Weights of a small GPT-style language model, trained from scratch on English Wikipedia.
Size: 13 layers, width 256, vocabulary 30233, 26M parameters.
Training: a variant of Adam for these matrices, 430M tokens, 3365 steps.
Each number is 128 + 24 x the weight over its row's rms, rounded and kept within 0 to 255. Layers, rows and columns count from 0. The size above them is the row's rms in percent of the matrix's.

# layer 8 MLP down, 256x704, rms 0.0398, rows 69-146, columns 264-351
size [ 98  93  96 103  97 117  97 100 101  97 102 104  96 101  96 170  97  97  95 106  96  95 101  91 100  95 101  99 100  93  99  97  96 105  95  94  98  98  99  97 100 105 102 107 100 105  95  97  99  95  95  98 102 100  97  95  96 100  92  98  95  96 103  92  99  98  98  95  97  87 100 107 102  99  96 100  99  96]
[[130 128 167 136 133 150  98 105 100 117 107 110 166 130 156 139 126 128 138 123 107 117  96 159 131 136 118  82 119 143 158 135 173 103 157 136 125 121 124 133 139 140 134 161 116  99 158 135 147 133 144 110  98 125 133 115 135 169 137 156 120 137 104  78 138  69 112 120 133 108 128 180  95 168 148 120 111 147 163 138  79 126 100  89 123 113 140 102]
 [107 133  99  79  96 113 140 128 158  99 171 146 122 113 132 148 122 130 151 147 165 148 154  87 134 108 179 128 126 161 146 151 132 148 134 134 128 105 165 109 153 112  90 128 134 117 129 136 132 135 144 179 121 126 161 123 113 141 122 156 116 121 170 101 132 149 131 122 107 108 102 123 154 118 137  89 128 184 168 132 124 102 139 160 101 122 116 104]
 [108 178  92 128 131 139 182  90 106 141 112 141 128 100 143  83 126 121 143 120 158 116 113 121 163 106 134 112 161 162 122  99 127 104 200 130 159 105 161 145 107 160 138  85 144  74 152 106 162 149  88 167 109 155  94 101 150 142 177 144 154 133 141 147 112 163 105 138 103 142 126 135 136 109 101 135 132 125 134 122 109 146 117 138  93 149  95 129]
 [118 121 113 139  98 138 108 142 133  75 119 141  82 114  93 148 105  88 148 125 120 170 160 180 124 120 152 128 103 127 161  93 125 143 102 127 120 101 115 162  96 142 119 112 153 113 132 115 110 184 118 131 108 122 175 156 116 140 120 149 132 103 153 158 144 135 172  94 144 132 128 122 109 135 102 139 105 114 150 106 106 147 114 128 104 162 157 132]
 [115 107 111 151 109 123 196 137 156 123  98 150 104 119 181 111  80  83 117 150 157 104 126 121 134 121 148 152 152 106 112 100 116 134 127 138 130 133 101 122 118 110 138 116 133 144 132 117 138  86  99 139  67 152 168 183 137  98 105 142 137 128 154  90 129 148  82  91  92 111 138 104 150  93  96 133 133 124 121 117 123 129 130 135 135  26 126 122]
 [116 123  76 140 130 107 107  79 147 115 140  72 141 146 156 141 128 142 137 139 103 169 181 171 131 145 157 133 190 104 144 141 143 140 120 124 114 111 180 116 100 127 102 129 150 129 138 131 125 142 110 110 140 112 111 113 103 147 159  81 150 111 147 142 116 129 108 184 135 147 130 154  95 173 158 150 114 102 143  91 113 117 135 110 135 118 144 152]
 [118 112 104  84 156 160 129 172 100 110 117 124 125 113 185 171 150 130 101 130 150 131 105  94 112  99 120 121 135 126 148 151 121 165  70 147 123 133 136 166 142 182 121 160 143 139 147 150 123 127 141 135  94 147 108 100 122 118 113 120 144 114  97 104 154 122 113 146 112 138 138 134 145  89 183 126 115 150 167 116 154 138 133 120 142 121 146 177]
 [126 129 129 160 117 153 150 125 119  92  96 154 121 118  89 168 144 106  61 121  83 135  98 127 142  56 112 159 141 135 152  86 134 118 135 128 107  99 153 106 100 153 114 109 128 169 114 125 126 117  88 117 110 128 185 145 112 134 145 132 112  71 131 126 141 129 144 125 128 109 119 132 152 121 115 122 166 105 155 124 122 166 109 175 118 111 138 109]
 [103 100 125 143  92 170 130 126 135 117 172 137 136 128 143 110 115 150 125 148 124 143 147 136 146 153 149 130  69 153  86 117  96 104 134 133 127 119 158 114 103 112 128 141 111 112 134 143 133 129 153 131 160 152  61 159 101 105 148 118 104 112 137 136 142 102 138  83 124 127  86 157 132 138 133 166 127 108 130  99  93 168 136 108 124 140 125 160]
 [105 110 147 152 123  93 148 100 163 100 146 135 141 158 150 111 127 133 114  67 149 113 106 120 113 111 119 152 120 106 128 119 121 144 116  95 170 137 102 153 137 155 121 152  96 137 133 122 144 119 146 111 149 134 132 119 131 111 131 105 100 151 102 110 140 115  90 162  94 158 102 117 129 125 116 138 127 119 118  89 115 132 127 125 131 119 139 170]
 [157 113 145 152  90 100 129 103 131 149 123 133 117 130 100 123 135 153 177 117 147 145 137 148 120 133 137 171 151 142 175 157  94 125 159 206 153 155 125 126 145 123 169 125 143 105 174 145 131 121 152 137 133 168 138 141 123 130 122 145 152 163 119 143 118  96 119 109 123 119 152 134 147 131 142 126 132 117 193  74 120 108 155 143 109  87 178 166]
 [ 99 122  99 114 147 137 142 162  93 110  60 165 145 173 105 150 103 116 128 144 121 108 114  92 124 133 131 131 145 159 118 120 120  86 150 132 110 138 149 123 124 121 109 125 108 111 137 113 130 112 128 117 152 127 121 114 120 120 151 147 171 151  65 135 144 137 105 110 125 149 138  88 147 114 144 172  98 106 117 110 124 158 100 113 109  91 131 133]
 [103 108 142 147  97 179 130 141 136 126 110 120 143  92 125 132 102 135 122 119 116 143  70 111 118 117  98 118  84 164 111 149 116 104 109  89 131 165  82  99 100 172 134 128 133 125 115 107 136 121 117  99 107 119 113 177 155 189  93 128 175 119 141 172 111 105 116 102 148 136 112 137 117 117 104  77 166 128 117 136 156 120  93 140 105 109 134  54]
 [140 135 114 115 155 118 157 139 142 118 181 128 129 132 130 109 107 136 142 151 111 150 117 134 122  80 147 149 112 138 134 130 137 107 101 107  85 101 106 112 122 109 105  98 135 121 118 120 165 118 153 116  84 143 114 104 181 142 146 143 107 152 163 148 122 127 133 103 168 113 128 152  93 135 141 125 119  97 105 113 162 116 144 100 133 123 124  42]
 [126 107 142 127 128 137 109 150 115 122 111 127  46  88 143 117 147 133 112 140 126 130 113 137 120 135 116 215 133 128 160 114 110 150 117 130 133 154  95 141 108 125 126 101 141 125 130 138 152 157  92 117 118 117 140 148 114 104 114  81 119 126 140 128 164 158 119 137 113 125 109 134 116 151 115 108 135 155 156 142 109 154 138 121 113 126 125 136]
 [107 128 144 137 165 122 129  86 131 116  85 138 144 143 119 158 120 132 121 158 102 123 114 123 157 131 134 114 152 154 165 125 158 131 170 145 109 104 134 142 125 109  99 138 143 125 147 142 119 113 137 134 140 158 151 150 158 113 113 118 137 131 160 152 145 124 126  84 107 134 137 159  99  94 121 130 135 135 117 128 107 166 139 136 158 138 146 119]
 [153 104 111 181 131  97 132  70 166  73 105 171 159 155 119  91 120 155 124 127 107 172  93 147 146  78 133  68 132 104 154 128 101 113 132 123 113 164 116  99  91 147 151 141  92 107  88 146 148 100 127 162 132 153 141  82 160 126 123 134 117 135 115 177 123  63 119 138 132 129 107 150 135 129 135 126  95 108 101  85 139 120 106 160 114 166 129 141]
 [151  99 111 125  95  94 147 125 132 107 107 112 125 124  95 139 118 101 164 119 150 118 199 121  68 145 132 145 119 126 108  92 107  87 128 138 128 156 123 176 143 122 122 107 122 113 141 138 175 108  93 109 128 166 145 146 153  91 122 146 155 121 106 165 141 167 123 149 182 122 125 125 103 143 120 126 114  95  94  98 115 122 138  76 136 152 113 143]
 [120 146 172 114 109 110 151 148 127 116 107 131 114 118 100 154  95 167 167 131  77 133 161  74 126 156 139 116 165 129  97  82 129 156 140  84 129 130 171 155 118 137 105 164 143 142 166 147 164 128 148 155  77 167 185 122 123 143 145 143 123 123 119 151 108  78 147 137 141 101 112 147 122 152 127 165 113  98 147 142 136 127 165 198 158 138 176 102]
 [145  87 108 116  91 118 149 120 109 152 165 105 147 103 100 121 131 130 142 132 132 134 114 143 156 125 169 146 139 125 103 155  86 139 116 145 131 129  81 103 122 144 175 114 137 129 133 109 132 104 125 121 125 171 131 118 150 150 141 167 139 130 120 117 143 151 193 129 127  99 149 105 117 123 155 110 113 121 126 122 173 152 125 140 148 167 111 153]
 [162 117 149 141 179 141 167 154 143  97 116 166 110 157 129 146  83  78  94 118 111 118 119 132 126 150 143 110 121 122 139 173 128 168 123 119 149  97 110 110 103 153 128 142 168 123  77  85 110 118 123 132 129 107 179 117 177 108 157 122 115 103 121 143  85 155  96  88 118  92 110 127 111 135 130 133 121 132 101  98 130 123 131 107 148 121 129  89]
 [141 123 136 121 132 135 109 126 147  88 142 118 100 177 160  99 152 118 164 136 115 149 138 130  91 101 119 122 160 132 145  60 133 168 187 157 124 159 106  96 140 105 149  81 169 125 138 116 134 138 137 143 112 170 130 162 156 144 139 141 165 126 119 132 139 146 108 120 126 132 132 141 122 119 121 127 116  77 111 120 137 127 158 114 112  99 114 146]
 [151 153 108  96 126 118 119 125 128  86 121 107  96 165 113 140 169 143 129 110 114  95  94 179 129 178 115  77 139 114 119 131 155 170 145 105 217 135 119 156 124 119 148 150 165 132 121 167 114 142  85 140 129 114  97 153  96 123 135 144 141 153 170 194 145 109 130 143 152 138 141 118 153 111 118 109 143 148 116 130 100 124 125 160 162  97 122 165]
 [136 112 154 106 132 109 168 138 124 133 122  97 115 115 157 174 101 126 159 126 139 128 151 159 163 117 118 119 120 141 101  96 141 153  88 115 132 142 166 109  83  98 135  85 113 104  93 121 110 143 108  99 129 121 116 128 137 170 156 127 122  90  71 165 121 158 161 153 150  89 133 151 124 122 146 159 155 176 172 122 122  81 124 109 117 118 120 103]
 [ 97 163 120 145 122  95 103 139 152 110 119 181 136 120  82  82  96 129 149 141 128 133 146 113 118 135 119 143 168 146 143  96 117  80 123 120 102 123 172 119 127 112 147  90 107 129 144 168 119 160 119 133 140  68 133  94 131 109 154  96 137 111 122 119 125  98 193 109 137 142  94 112 121 141 126  89 150 141 131 119 148 105 126  98 115 171 106 157]
 [172 105 125 151 125 149 144 118 113 134  90 179 125 131 124 158 122 137 123 124 153 129 109 154 105 116 141 118  64 123 125 129 161 127 100 133 143 133 139 109 126 121 156 170 104 122 115 118  90 135 140 145 147 170 133 157 119 162 114  96 135 159 159 100 105 142 115  98  82 169 158 116 161 139 114 112  83 144 117 123 113 129 108 140  84 142  99 113]
 [134 121  94 127 125 178  77  93 115 147 127 101 124 107 125 118 119 148 114 107 131 142 101 136 131 119 151 108 126 119 135  66 145 146 149 100  85 151 134 151 150 117  98 158 118 121 139 141 125 142 142 133 118 112 124 106  74 107 116 160 169  99 151 177 140 107 109  79 122 176 167 158 139 118 142 118 141 102 149 151 132 123 148 116 122  99 106 172]
 [155 131 148 109 184  99 121 105 141  86 100 121 158 137 147 113 121 100  91 129 115  88 142 146 105 145  93 124 122 160 139 177 121 103 136 136 130 114  89 111 130 133 129 140 167  97 162 132 112 129 179 113 107 146 141 139 136 172 133 152  96 130 136 131 129  95 149 111 102 110 157 130  76 147 192 117 105 108 139 135 120 137 116 149 133 156 114 113]
 [120  94  99 145 147 108 106 130 116 109 134  85 182 128 186 131 135 115 140 132 127 129 166 169 124 146 134 145 185 121  69 153 187 113 149 128 134 131 136 138  94 116 141 142 122 140 128 115 179 163 169 112 141  98 136  94 148 145 101 111 126 140 148 119 120 106 113 151 133 160 128 154  76  97 150 139 168 124 176 116 131 115 122 134 149  84 145 164]
 [156 138 115 157  99 109 130 127  93 114 113 105 147 192 164 148 112 101 113 143 124 101 161 105 109 109 136  90  98  99 147 107 122 165 139 193 161 154 134 173 127 132 113 143 101 144  96 152 103 160 102 108 146 109 105  67 145 110 123 102 118 111 157  87 128 148 120 159 104 152 124  99 158 137  99 135 118 108  74 168 118 116 122 109 149 146  87 150]
 [110 135 144 125  81 124 112 169 164  86 144 129  88 140  98 128 118 115 100 146 131 105 148 129 141 126 103  99 106 149 158 154 160 173 127 138 129 147 153 138 127 108 125 140 139 143 120 128 134 112 150  67 141 108 101 149 134 123 124 154  89 163 152 121 100 137 131  81 112 131 143  88 148 174 146 171 138 160 166 128 127  99  93 130 160 138 151 141]
 [108 155 113 115 109 102 152 144 134 131 109 139 132 140 154 120 127  88 133 156 135 153 145 140 146 114 205 132 124 104  97 134  99 120 126 131 126 144 145 133 110 104 132  93 112 136 129 135 148  99 134 115 101 124 135 166 133 107 115 130  94 135 156 155 107 133 109 149 112 105 112 144 157 126 129 168 119 137 146 151 113  80 108 145 100 155 167  97]
 [123 126 110  99 112 151 151 107 145 122 106 124  97 119 122 148 135  96 125 142 133 145 111 111 138  94 126 116 110 113 109 107  90 132 124 131 140  82 147 132 135 127 127 120 140 126 112 143 103 130 142 118 134 161 127 109 157 127 126 142 119 109 142 124 137  70 130 137 115 168 128 137 160 138  97 113 124 151 111 128 146 142 130 165  95 166 140 154]
 [118 165 142 123 111 109 102 112 123 175 150 115 127 151 123 124 152 148 128 137  92 114  74 127  97 118  97 117 125 141 180 126 125 173 113 114 148 138 117 126 104 111 126 122 170 125 109 113 133 118 103 111 100  89  99 108 106 148 146 118 130 113 123 101  97 151 134  89 115 113 156 134 121 166  97 128 111  96  82 142 103 131 147 103 133 152 164 155]
 [128 126 127 135  93 127 124 133 123 133 120  57 119 138 144 151 134 154 109 131  97  97 129 124 145 123 105 162 151 141 148  86 160 130  94  98 139 119 115 111 134 128 145 138 144 192 123 143 139 141 130 156  94  94 124 161 125 138 121 110 145 113 132 141 128  91 175 132 164 111  67 134 160 124 127 116 142 101 146 112 136 101 122 155 118 121 152 126]
 [115 157 125 162 122 132 133 128 124  92 136 133  90  67 156 132 140 140 151 115 119 131 128  92 157 137 134 125  99 153 126 134 132 133 139  86 135 119 104 172 120 120 150 149 116 148 162 119  76 130 155  66 122 144 175 128 153 142 176 163 163 107 164 168 134 151 169 123  76 108  90 126 137 120 163 156 105 121 119  80 169 130 114  97  91 116 140 113]
 [120 104 156 142 136 115  94 136  97 139 140 139 134 146 120  90 132 116 109  84 121 149 129 122 121 125 114 124 122 152 124 110  95 114 126 158 156 167 138 112 116  91 142 116 157 155 109 147 101 131 140 136 121  94 118 137 133 113 112 174 141 111  61  81 137 169 129 131 130 153 154 162 142 124 121 116 144 119 147 116 100 160 177  79 134 109 110 138]
 [153 109  95 164  66 115 119 139 109 127 125 129 180 121  95 180 130 136 136 113  64 134  90 118 114 125  86 134 112  87 131  99 118 152 113 142  84 142 117 123  97 123 113  51 179 108 177 159 141 159 148 133 136 111 117 155 125  91 184 114 156 109 116 125 145 166 125 143 157 130 119 132  88 158 111 109 148 132 141 114 146 106 136 102 140 177 116 140]
 [164 165 120 139  78 104 127 148  88 123 116 151 107 118 117 106 125 102 157 103  87 170 141 145  79  76 167 136 122 141  93 121  92 124 123 123 130 153 165  93 131 172 125 102 130 130 123 116  94 117 175 137 101  95  94 119 112 138 143 156  96 180 134 146 116  99 113 150 102 141 103 108 170 133 149  92 130 109 155 106 144 178 120 108 111 142 120 103]
 [105 110 138 123 135 151 163 128 130 104 107 125 133 122 168 117 124  87 121 109 137 112 129 145 126  81 178 122 128 139  82 108 116 123 140 134 150 100 113 113 134 124 151 146 123 104 109 112 140 134 116 109 111 156 132 162 110 153 116 112 142 129 146 101 110 125 167 110 178 129 128 131 105 158 138 160 136 140 140 151 105  96 116 114 116  93 153 125]
 [113  74 123 113 148 120 128 106  87 107 118  81 100 103 135 128 120  96 128 108 129 123 147 149 122 132 156 119 162 190 138 160 150 128 147 119  81 139 108 123 149 107 133 102 144 133 132 117 123 133  76 122 102 138 143 131 119 124 142 171 137 100 115 129 144 131 128 135 143 123 179 130 126 128 118 139 131 119 138 118 127 104 136  66 146 153 159 104]
 [ 83 158 125 166 133 104 163 153  99 140  79 123  76 110 136 106 121 117  85 149 136  90  92 123 143 133 156 138 105 165  95  96 117 122  99 116 139 111 156  94  88 144 126 110 147 122 112  88 137 130 100 115 152 120 155 118 159 161 155 113 124  98 139 117 140 115 151 138 130 107 130 149 168 159  90 146 131 116 116 163 126 135 113 171 105 147 100 103]
 [145 118 106 154 158 168 171  92 115 139 108 126 139 123 147 135 152 115 105 134 129 158 153 117  78 135 166 133  48 156  67  93 139 184 105 151 158 113 141 153 123 177 147 138  97  95 139 144 111 171 114 151 169 125 125 105  96 121 133 130 148 145 151 155 146 132 104 154 115 174 142 174 130  85 119 119 122 111  80 171 128 147 108 128 102  88 148 121]
 [126  96 174 160 115 127  99  66 158 154 191 113 155 153 103 150 118 117 136  71 117 109  43 111 131  99 122 157 110 146 151 120 125 156 137  96 149 183 103 137 167 122 147 136 138 133 109  95 142 146 152  89 150 149 121 155  92 129 165 109 125 139 126 150 134 120 150 108 117 186 109  85 163 131 114 165 104 132 122 111 111 173 156  88 183 156 109 179]
 [132 111 149 131 112  97 149  90 130 135 103 138 182 129 121 124 136 128 121 122 118 111 143 112 157  70 117  71 167 144 121 125 125 142  76  92 117 113 135 152 116 106 121 148 112 133 150 137 147 127 102 135 112 105 166 130 131 102  96 131 107  98 140  88 139  98 113 115 107 141 106  97 102 121 125 142 101 126 135 130 119 132 140 144 103 153 134 142]
 [124 105 146 154 158 121 151  98 144 140 109 154 130 117 108 118 131 154  93 125 170  96  94 123 126 152  96 140  91 137  79 113 120 107 123 119 143 143 141 137 153 182 168 123 111  95 110 111 129  72 173  79  47 123 131  85 107 122 105 101 177 101 144 151 149  91 114 150 137 116  96  78 125 100 148  92 116 131 100 143  90 140 131 124 160 130  53 146]
 [126 137 106 108 132 117 124 117 131 133 116 119 159 132 126 145 117 108  86 120 106 103 156  88 125 116 130 133 136 143 101 111 145 103 134  99 139 151 142 135 141 137 103 136 112  91  66 100  95  99  87 156 130 116  77 134 118  70 137 141 145 123 167 165 103 165 103 148 199 133 138 115  96 117  98  97 136 150 132 125 111 123 148 131 107 125 170 145]
 [133  62 162 109 145 140 111 153 149 125 154 123  85 114 136 124 170  96 126 149 108 146 159 127 127 102  92 118 149 128 174  84 126 106 131 150 111 127 144 130  89 120 130  72 170 107 122 120 139 109 151 129 156 121 156 124 131 138 119 109 146 148 133  95 113 134 169 115 177 103 119 116 127 107 128 139 120 134 116 132 119 101 103 164 172 154 122  88]
 [149 150 115 155 108 143  95 137 179 140 107 150 170 164  93 112 169 115 126 142 103 156  98 132  83 151 117 138 118 114 135 125 102 112 104 132 158 108  87 139 122 145 130  85 121 104 157  88 115 139  92 120 147 145 105 170 133 142 161 117 159 133 119 124 138 178 113 110 118  85 109 129 161 158 124 132  90 118 130  86  92 120 135 112 137 138 137  92]
 [155 167 162 130 134 123 147 147 139 144 126 114 160  86  82 124 105  80 155 139 131 121 192 175 128 115 164  89 151 136 117 119 146 144 105 142 119 120 164 163 147 161 116 134 132 139 133 133 149 162 127 129  69 102 130 147 111 157 125 144 110 115 128 112 145 158 130 102 123 131 147 153  92 146 116 119  80 134 153 135 141 131 148 137 151 137 132 137]
 [116 135 129 167 160 114 101 136 130 170 123 132  85 158 163 135 132 163 168 128  64 106 129 165 163 127 112 138 105 144 155 120 153 102 171 100 111 108 169 148 104 163 124 168 111 149  96 132 127 106 110 116 167 132 153 163  96 123 131 106 141 109 141 148 122 144 121 107 144 125 117 151 132  88 116 149 147 158 113 131  73 148 145 151 122 128 112 117]
 [112 152  95 182 146 152 121 157 120 119 114 141 111 172  83 170 118 108 155 162 110 172 111 112 131 126 105 107  82 105 142 186 123 151 126 147 134 115 135 149 110 116  91 151 148 153 124 129 118 106 123 135 126 165  74 172 130 137 136 117 143 161  92 117  66 109 167  92 133  87 175 123 157 148 145  90 125 168 105 133 101 102 117 155 110 140 178  96]
 [135  90 162 117 138 117 100 124 153 105 140 116 137 150 167 111 104 125  76 135 111 154 105 106 151 165 113 166 127  87  94 102  76 151 141 164 169 131 190 125 151 155 144 142  87 132 203 164 118 129 148  82 128 126 122 139 133 103 130 163  88 132 104 123 112 113 121  88 165 118 177 110 125 132 100 135  76 171 121  77 140 156  94 122 110  99 169  87]
 [126 136 140 145  83  92 120 131 113 102  80 111 171 136 112 106  99 133  90 112 108 144 164 129 120 111 160 115 123 118 133 147  98  83 148 141 102 113 124 130 165 157 100 152 132 142  99 151 142 147 101 105 151 101 125  87 135  89 142 152 120 133 100 127 114 138 139 119 112 186 154  94 109 135 132  95 123 105 123 126 148 117 112 136 151 104 133 106]
 [141  99 155 145  99 141 138 129 109 137  94 127 123 130 111 121 126  92 128 141 139 113 150 111 124 159 148 150 151 122 119 106 147  93 125  88 107 114 123 141  84 144  99 115  73 115 126 142 135 114 129 137 111 135 117 152 140 121 126 148 136 141 170 136 110  57 177 117 119 102 120 153 106 166 107  94 144  93 132 118 123 108 131 136 117 201 120 119]
 [126 110 141 151 116 136 171 133 137 110 154 127 165 108 140 137 124 170 158 122  97  89  87 145 101 144 114 144 113 151 167 123 104 138 112 121 148 155 132 111 136 141 135  93 130 153  66 122 141 100 142 127  71 114 124 117 180 149 135 140 127 150 133 129  49 104 167 152 165 111  77 150 101 157 114 131 143 110 102 159 140 128 106 156 127 165 132 172]
 [172 139 121 184 147 138 172 113 141 118 124 121 113 155 111  99 104 144 128 109 166 170 113 139 125 157 124 102 138 161 108 152 127 121 121 115 104 134 142 115 149 138 174 137 122 133 108 125 107  97 138 112 123 116 130 120 134 104 141 105 125 136 137  67 148 139 159  88 120 153 128  90 149 167  95 120 122 122 127 173 134 145 118 139 159 107 115 144]
 [ 95 132 124  84 144 137 140 131  64 123 114 120 137 119  83 157 114 168 144  87 125  76 134 129 103 141 130 127 134 124 111 153 115 133 151 128 130 142  66 105 152 116 134 137 134  91 116 138 112 159 162 151 144 141  99 126 147 132 125 160 148 114 152 109 122 117 125 131 103 181  82 133 115 145 151 120 124 126 110 142 100 140 116 109 152 114 115 152]
 [195 119 165 140 129 113 121 190 142 130 124 129 110 127 114 137  84 124 132 140 147 111  90 150 114 154 121 159 127 119  99 108 123 107 128 102 123 159 144 139 129 143 130 161 143 125 173 151 129 148 121 105  97 128 101 129 122  89 147 139 141 111  92 178 148 127 100 103 154 149 108 115 164 156  87 119 144 141  92  97 130 133 133 151 151 121 138 169]
 [131 143 111 130 154  90 110 123 141  93 157  96 112 131 104 136 133  89 136 199 135 138 167 120 130 120 123 157 176 170 171 131 153 133 136 108 126 111  67 114 117 132 123 119 176 124 161 118 133 149 116  98 144 184 158 157 140 168 103 113  98 121 146  80 104 144 113 139 150  76  78 106 120 130 140 141 140  97 125 147 115 104 152 113 136 104 151 103]
 [148 129 149 115 123 130  99 124 144 123 113 104 130 135 105 167 125 151 109  91 147  80 139 108 125 147 137 128 119 101  89 147 141 152  87 139 155 138  98 120 117 157 126 136 139 140 106 141 118 149 175 134 100 142 115 106 145  92 101 135 139 129 114 125 180 128  90 121  83 111 120 106 111 122 133 160  76 118 124 110 174 117 122 103 169 114  93 137]
 [127 142 150 137 103 115 134 185  81 135  95 103 136 140 139 143  78 157 107 171 137 119 116 136 197 143  96 147 143 113 139 149 134 127 123 162  97 147 141 167 156 111 132  96 133 143 144 119 101 106 122  90 160 131 136 146 137 110 123 112  64 167 144 127 103 135 137 132 126 104 109 146 110 155 126 101 106 125 126 129  92 140  90 155  97  88  85  82]
 [ 68 125 105 123 135 133 150 106 102 133  95 117 153 127 103 150  94 160 138 139 137 106  91 148 139 134 129 120 124 151 159 155 138 100 112 124 105 106 106 108 125 105 101 157 144 110 154 116 115 118 105 124 126 123 137  79 132 135 130  57 106  71 167 128 113  88 114 116 177  83 162 135 128 101 111  78 117 133 165 138 153 103 113 113 142 154 113 110]
 [167  95 126 102  98 106 127 136 148 110 151 136 135  87 145 129 124 169 169 137 136 144 135 128 114 148 139 126 121 135 120 136  93 146 103  77  78  78 106 127 126 118 113 114  95 121 149 165  99 107 152 145 114  98 153 120 119 144 126 130 151 123 168 144 170 147 132 149 106 132 132 111 136 137 113 127 120 161 137 169 101  83 127 147 143  58 122 118]
 [120 130 155 125 103 119 107 109 164 140  83  91 145 100 144 105 116 191 100 137 111 122 111 110 104 101 163 130 164 118 142 178 149  96 148 123 133 110 176 132 156 121 141 130  80 158 125 121 139 116 110 145 125 112 172 113  69 142 131 125 129  97 117 105 127 131 147 143 121 133 136 109 125  99 162 136 115 102  82 119  98 158 101 134  77 126  85 140]
 [131 131 112 113 141 107 146 172 129 145 153 141 142 128  87 102 184 127 135 119 116 177  94  57  89 171  97 135 137 112 102 127 118 177 104 127 183 125 163 155 137  80 117 127 162  56 130 123 113  97 122  97 146 150 132 105 133 131  98 170 158 126 135 106 121 139 131 159 115 141 134 134 136 126 120 122  99 131 129 130 162  91 147 136 119 151 117 134]
 [128 137 137 163 133 116 151 120 113 123 100 139 118 142 115 100 140 162 136 124 132 166 120 145 119 148 115 113 133 122 143 100  99 118 145 116 132 120 154 135 121 114 141 162 117 135 116 122 106  85 120 156 139  89  85  86 159  88 117  88 107 100 122 139 125 142 122  91 167 102 123 114 141 115 114 141  91 150 147 133 155 105 159 123 115 125 111 116]
 [111 147 115  96 165 175 168 142 113 146 137 119 116 118 103 122 150 112 143 134 131 154 134 102  98 134 104 138 121 129  90 109 131 141 102 135 102 148  81 138 172 145 108 136 133 157 108 148 113 144 124 145 145 134 115 130 155 131 128 111 141 137 152 120 111 139 119 140 157 148 134  98 161 110 126 139 142  96 138 143 129 129 144  85  97 166 159 125]
 [116 110 129  91 102  98 162  90 158  92 125 126 102 148 139  83 114 115 163 107  70  88 152 127 131 122 140 119  72 159 142 135 137  79 114 140 127 115 168 142 127 144 121  96 173 126  60 117 158 134  90 115 153 105 130 127 132 107 145 138 150 161 148 110 128 140 137  93 144 142 136 126 158 146 143 121 133 140 110 115 176 137 130 134  91 121  98 123]
 [125 103 156 125 157 110 187 159 124 117 116 126 150  79 145 169 115 137 122 119  57 128 138 119 125 162 146 127 116 114 111 151 174 110 150 132 161 117  93 158 153 121 118 120 179 134 148 111 114 113 112 135 144 147 139  76 106 140 146 142 119  94 124 153 118 132 108 134 122 110 126 109 164 168 172 146 104 125  97 167 161 176 156 135 108 111  80 151]
 [123 101 179 141 127 110 105 103 133 118 107 147 111 118 128  86 152 153 119 110 131 117 101 146 104 161 119 114 149 112  98 105 129 163 113  71 117 121 161 132  96 120 134 174 114 145 112 137 117 104 146 146 108  96 152 126  82 128 131 131 138  99 117 112 145 121  95  83 114  97 104  95 141 107  92 128 127 121 110 116 121 126  99 115 168 118 107 113]
 [173 105 109 183  83  74 150  87 134 144 152  94 129 111 198 110 143  96 128 103  71 142 150 122 115 104 122 113  81 130 153 121 138 103  97  98  89 128 118 144 123 146 127 120 132 137 107 112  81 169 139 103 156 134  98 105  86 125 107 151 121 181 142 117  99 154  95 137 129 153 141 126  84 127 106 105 147 128 107 154  94 116 143 135 122 117 127 138]
 [113 137  97 106 128 155 141 128 110 152 114  99 113 132 118 128 108 142 139 122 133 117 123 114 142 160  83 107 163  93 123  94 105 130 122 117 143 126 142 114 121 149 131  79 143 153  98 146 123 154 114 187 142 103  95  80 188 172 169 101 133  91  83 127 164 167 115 148 102 132 147 151 136 154 143 123 136 150 142 191 154 131 132  89 127 126  94 154]
 [115 142 134 131 114 134 150 147  84 110 123 108 175 121 130 149  91 143  98  93  85 125 139 112 148 117 126 131 147 153 158 144 138 139 141 111 122 119 151 111 144 103  92 145 104 151 146 125 172 108 125 101  96 140 157 142 148 149 110 123 108 160 168 142 141 163 113 101 118 131 142 189 157  99 118  98  83 176 105  99 149 100 128 142 130 122 130 145]
 [154 163 151 116 114  81 108 144 150 132 133 147 107 124 129  99 113 144 108 110 150 142  92  95 138 132 138 140 137 145 165  92 141 141 168 167 100 165 158 118 148 134 122 121  99 142 125 148 134 128 141 142 149 128 180 119 166  94 131  97 105  81 114 162  86 108 107 157 125 152  97 141 143 124 171 142 127 144 147 129 127 128 144 132 121 116  98 116]
 [135 112  95 157 104 107 162 157 194 113 167 119 145 116  94 125 127  97  94 153 148 102  89 120 144 114 147  93 120 116 102 114 119 125 148 106 129 130 152 124  85 102 119 132 158  99 144 110  99 111 164 112  95 120 102 165 142 100 122 176 130 108 142 152 153 131 152  87 159 111 132 132 121 144 105 153 116 113 177  85 145 101 163 167  96 148 172 147]
 [ 95 154 131 136 147 136 116  90 133 138 149 133 107 108 134 112 146 173  88 104 121  88 145 127 123 113  95 102 146 115  96 123 107 153 146  99 149 133 109 121 118 128 135 164 143 164 119 127 167 120 163  90 108 130  74 157  90 152 124 116 116 113 164 112 154 124 108 120 101 146 135 142 147 122 138 141 112 143 137 158 103 154 128 126 139 123 118 160]
 [120 143 109 129 105 106 127 168 116 160 111 126 122 141 158 131 132 133 130 140 152  92 112 151 110 125 142 157 118 147 158 184  98 150 123 158 118 156 101 152 136 128 141 135 110 192 135 152 132 148 102 117 141 121  84 117 109 131 124 119 140 116  97 115 107 106 170 127 121 131  81 117 148 111 103 148 115 101 132 134 107 159 121 157 133  95 140 140]]